{"num_hidden_layers": 13, "hidden_size": 256, "num_attention_heads": 2, "num_key_value_heads": 2, "head_dim": 128, "intermediate_size": 1024, "vocab_size": 8192, "hidden_act": "relu", "norm": "rmsnorm", "norm_place": "pre", "norm_eps": 1e-06, "positions": "learned", "qk_norm": false, "attn_scale": 0.0884, "bias": "all", "tie_word_embeddings": true, "parallel_block": false, "init": "normal", "init_std_qkv": 0.0258, "init_std_o": 0.00506, "init_std_up": 0.0258, "init_std_down": 0.00506, "init_out_by_depth": true, "optimizer": "soap_variant", "learning_rate": 0.0055, "lr_mult_up": 0.741, "beta1": 0.95, "beta2": 0.99, "lr_head": 0.01, "max_grad_norm": 1.0, "warmup_steps": 200, "schedule": "wsd", "decay_fraction": 0.74, "decay_shape": "linear", "final_lr_fraction": 0.1, "batch_tokens": 65536, "max_seq_len": 256, "doc_mask": true, "train_tokens": 374200000, "max_steps": 5710, "dataset": "wikipedia_en"}
Each number is 128 + 24 x the weight over its row's rms, rounded and kept within 0 to 255. Layers, rows and columns count from 0. Numbers have three digits each. The size before them is the row's rms in percent of the matrix's.

# layer 5 MLP up, 1024x256, rms 0.18, rows 364-385, columns 0-127
094:145096140090140148110137152087084110117140122145141137115136152128099123105140126131130140122131091161083124148152129145179136139120133137151125116100119157089094106128132156136146154148124140139199135140119090123110134100119123101107111168175147146097113166089126134091170128136126134105118138097128155108123165181154130159157091106142099154156098089092128167142122118103135101103091
097:103111157149114122106090123157123118091128105134120131102109094147137112134202115111141113093141142130143094121129093152167165176149142141142140146096101151164163152108110136127193112143117176133104168140118117134185139098134090115110106126137117162127093170136107119118115134110098143120148144167139133125086174121125154144108158128155148134146129118143093146173146144101160115110099
106:087125100117101105095143132171140107114153129153133114109121145136140123140145134127118139137088132123154148091125075161139092137151137100205137155137126089126150128164137089154115108159099146151157139148125108138150182146134130142133098069132142118127127089124126111131123156137137156088114073127123117075130146133093094093119148135151119081150084131126103141158088121103142157118120
095:133151095151093179114154108157115139103155138095092119133153127159157107145152112120169101143129108144152156166102145126146125087096136160120118076138110127134145119128127138133157115110064131099136118161139143097166159143141104191150141132142123158125081124143109083130113140133113077142137101087147145103164149098119145103105106102123178096121105141121136139159116162110062158116112
087:124108112101160175116137164141135131131110123182175131138116111149126104129123121115130125134142133145106110165127116127111098148118170122137151163155097140152152165144094138130082123125069123127091125114145149102147164101142088112152176195121134144094134134152135143169077135104128080098077137104145104085105130090115100147123158149099079140105097116109117126106104087125126176110127
098:060132161097081159113067162123126152100118121095090136094147114109150151163145111112137131100133114127136086135129136146075117166127123140125109143156106158129121176136165148107129152163120124126106135124105105124137114113111138075146084136150132121150138111105141100125122131156081108104112117119095138094113105144135116120126155116105125134108133192147095104126095157092114081125155
100:086156128143095122102099085140162133121132121128192148120110100130136135181147156128126150118104121117100136129094087122119106162102106127119133125124132151145127108148129126152140134096116160129131117130167125120111085149129143123145167133106095106123133075096119102197096152114111151146139107120124148111120129134166106136121147159100106079120152119194139080093115133070138107098123
107:120090142112134121119153144176122130137111065143172149133143145194113126117155127135113101142130094158153123130141108127159104151131129151114145142166146093155104152108147140155128168176141145099100120131127122138112112146101158102108110125165161106092144161135132111144124102130130142159103134129154165138113116143125152123123119111163111070102165114125117100132111133108139100087140
091:107125114124116125116149092121096107152148166118104108103122122101107109128086129131104113105099103162152160117148106121099160125137115145114091158122177094094134135128092170123089114098078179086113112163139125168098094067091096132105089164150133094139166122121080150140140098168140167090106150114150146141099134127088119138144114132169159127097120152104112138163142095148130114131155
075:117125088139159111133091126113126121095131102097110098116094111134130115181075139086142126121137122093173109115136140081122131146135119091167107102116114143153131099108136139122120133117103149127158148139128132170129150144123114117096157062152172122095128110114124149124153078149162111155157144138136138158139134150143150147150170119117190118116105084138146132101125130143126127100131
106:113101137133081125147155078110126135141095175111166103136092125120085158081165136129093116128148144089110144131128127148141121136158164140131117156119144137147147179133124127123173127144135119158099107084161126103122123119146166103174130086137127157106153148141105134086102108146140110104121098135170169119078112181085100128113163149121133096140128113126126096108097122129164122133160
105:103138139133123127095098098139119103052155135124120145134148153164138103155142128129116129147156115131161170142111139117161124135108111112113138107112121154155122138117123159097183138125105129114126167157160102137078182108116126135093117102153159118100129122098142130160112109120119083130155123132120151135099100145088118151138124098142105127151116177111125164099129134130129122118094
099:151115117101116123120130137134125141119082150124103069095112124121151082113136124103138134135157153103101103122108091107115179138083151159113130114142072110138143132132118134155139115152072115155150183125138145137141130106120117141085142062107115136147142135130081148089096142122119150085151108134115126070135162117126124105093166116098119108114145169147158110165117124110102139159109
102:134135128116109147123121155134184132166096104169139123124126136156113134103109113124077119091119174142116094126138128169165125090140141134132133162148090168116124134135096134099094133146146108126099092139127164103144097132150110122140137180143167132148122152148091130092102116136090118163098154139118121136127104131141119103130105110101154138083135138148189123143115119101134143145120
103:105126128113154163128135120178112143140135105164098117135149071130134080078124150133121150140126124128125145177133171138111151115141155150152160143128120151129086122091145114113167160127154137095164183136147147138111060142159108135123131135154117126143103140103094132160133120169119126133051118110110110140139169144140139148143099102138118130158127132124128139124157114131103100118152
092:150123137139136128065118114147103159099114094095160124101153142122115136123147080130125132147114128164141165102122094140099150107137121126139123099154154093125108119127095134149112107134095124145113086119111109143109143099149112109137148119151150145096060159160140143101136181104115144140144126124100140134134061116149196149132104142137103158120120078119126151149177168139158136129127
106:113085106191070151086152142140107104135127128171139138122142124100136125105113086129113136125139119098093132135169104111162116143138143175175132142146098106090168129142147119132103145113087164133155155126115159119136149118126126148091157125096142166082113077112132077152153106093184113131124151121173121096142086114170092088115147128104181129162113142145117112131162173120161151096160
093:137149144136105122135113136129081138088080121158132105082097118128163118118137135142115112175095118138130098154176111139111129082157157155141106119149153137115126103100123141111147154145118151132111166139127125107133174148100137112146169126115135107152164094145153129117115096120144094129115139114108133109129110112130139128113129094136147132154103120139152151108159103179146143139068
090:134122090119152105109088074123133098122141072134129131151137179109172102170161151132081126142137140160138107162112118123123127120166155141125107158143131159128166110113121166119158139108115143114152122104135133139112110152129137078114134129147131130139126114158100147096157124108111125149104208120144152147170123114162155114133096148087114137092103124146086073128146129122141126131157
090:132120117132119115141143158127110106105097157111129119166113120122186107128142115150118128135130162162103158150086132129120124101121133187143118105162139132100135149139110157145133161119113135109145192131116143159111162100125127147077113170114153112126138091122148158116133120155149115139162134156133153096117100115130096130092113115116128160137156097141113139160132137141105111122134
098:139122130096126143135118111121098152116104126090106148132129105100137119122123126088114126099106110171183141142122126165164143151129132123170102133157114140114136125119126100154151145127126112130145099125141151094178151119149175130164109129094158122102078159102122083088133144099122142111149105115077144128125161102167111094071166153137128079114107164149121125147135124165104122133182
103:138148175101120151152094102164128116103119125104111101079169113108136129094136119126132126114068111095155131098126126146170137136064102118122149130127091120142107140147133132092140151162112107100128159134114162108101142135129132147120093137155080092102157143168094172162112133138101123100131112140145144084149140144134161118116149097129099124126141163143147109115134135129190109112074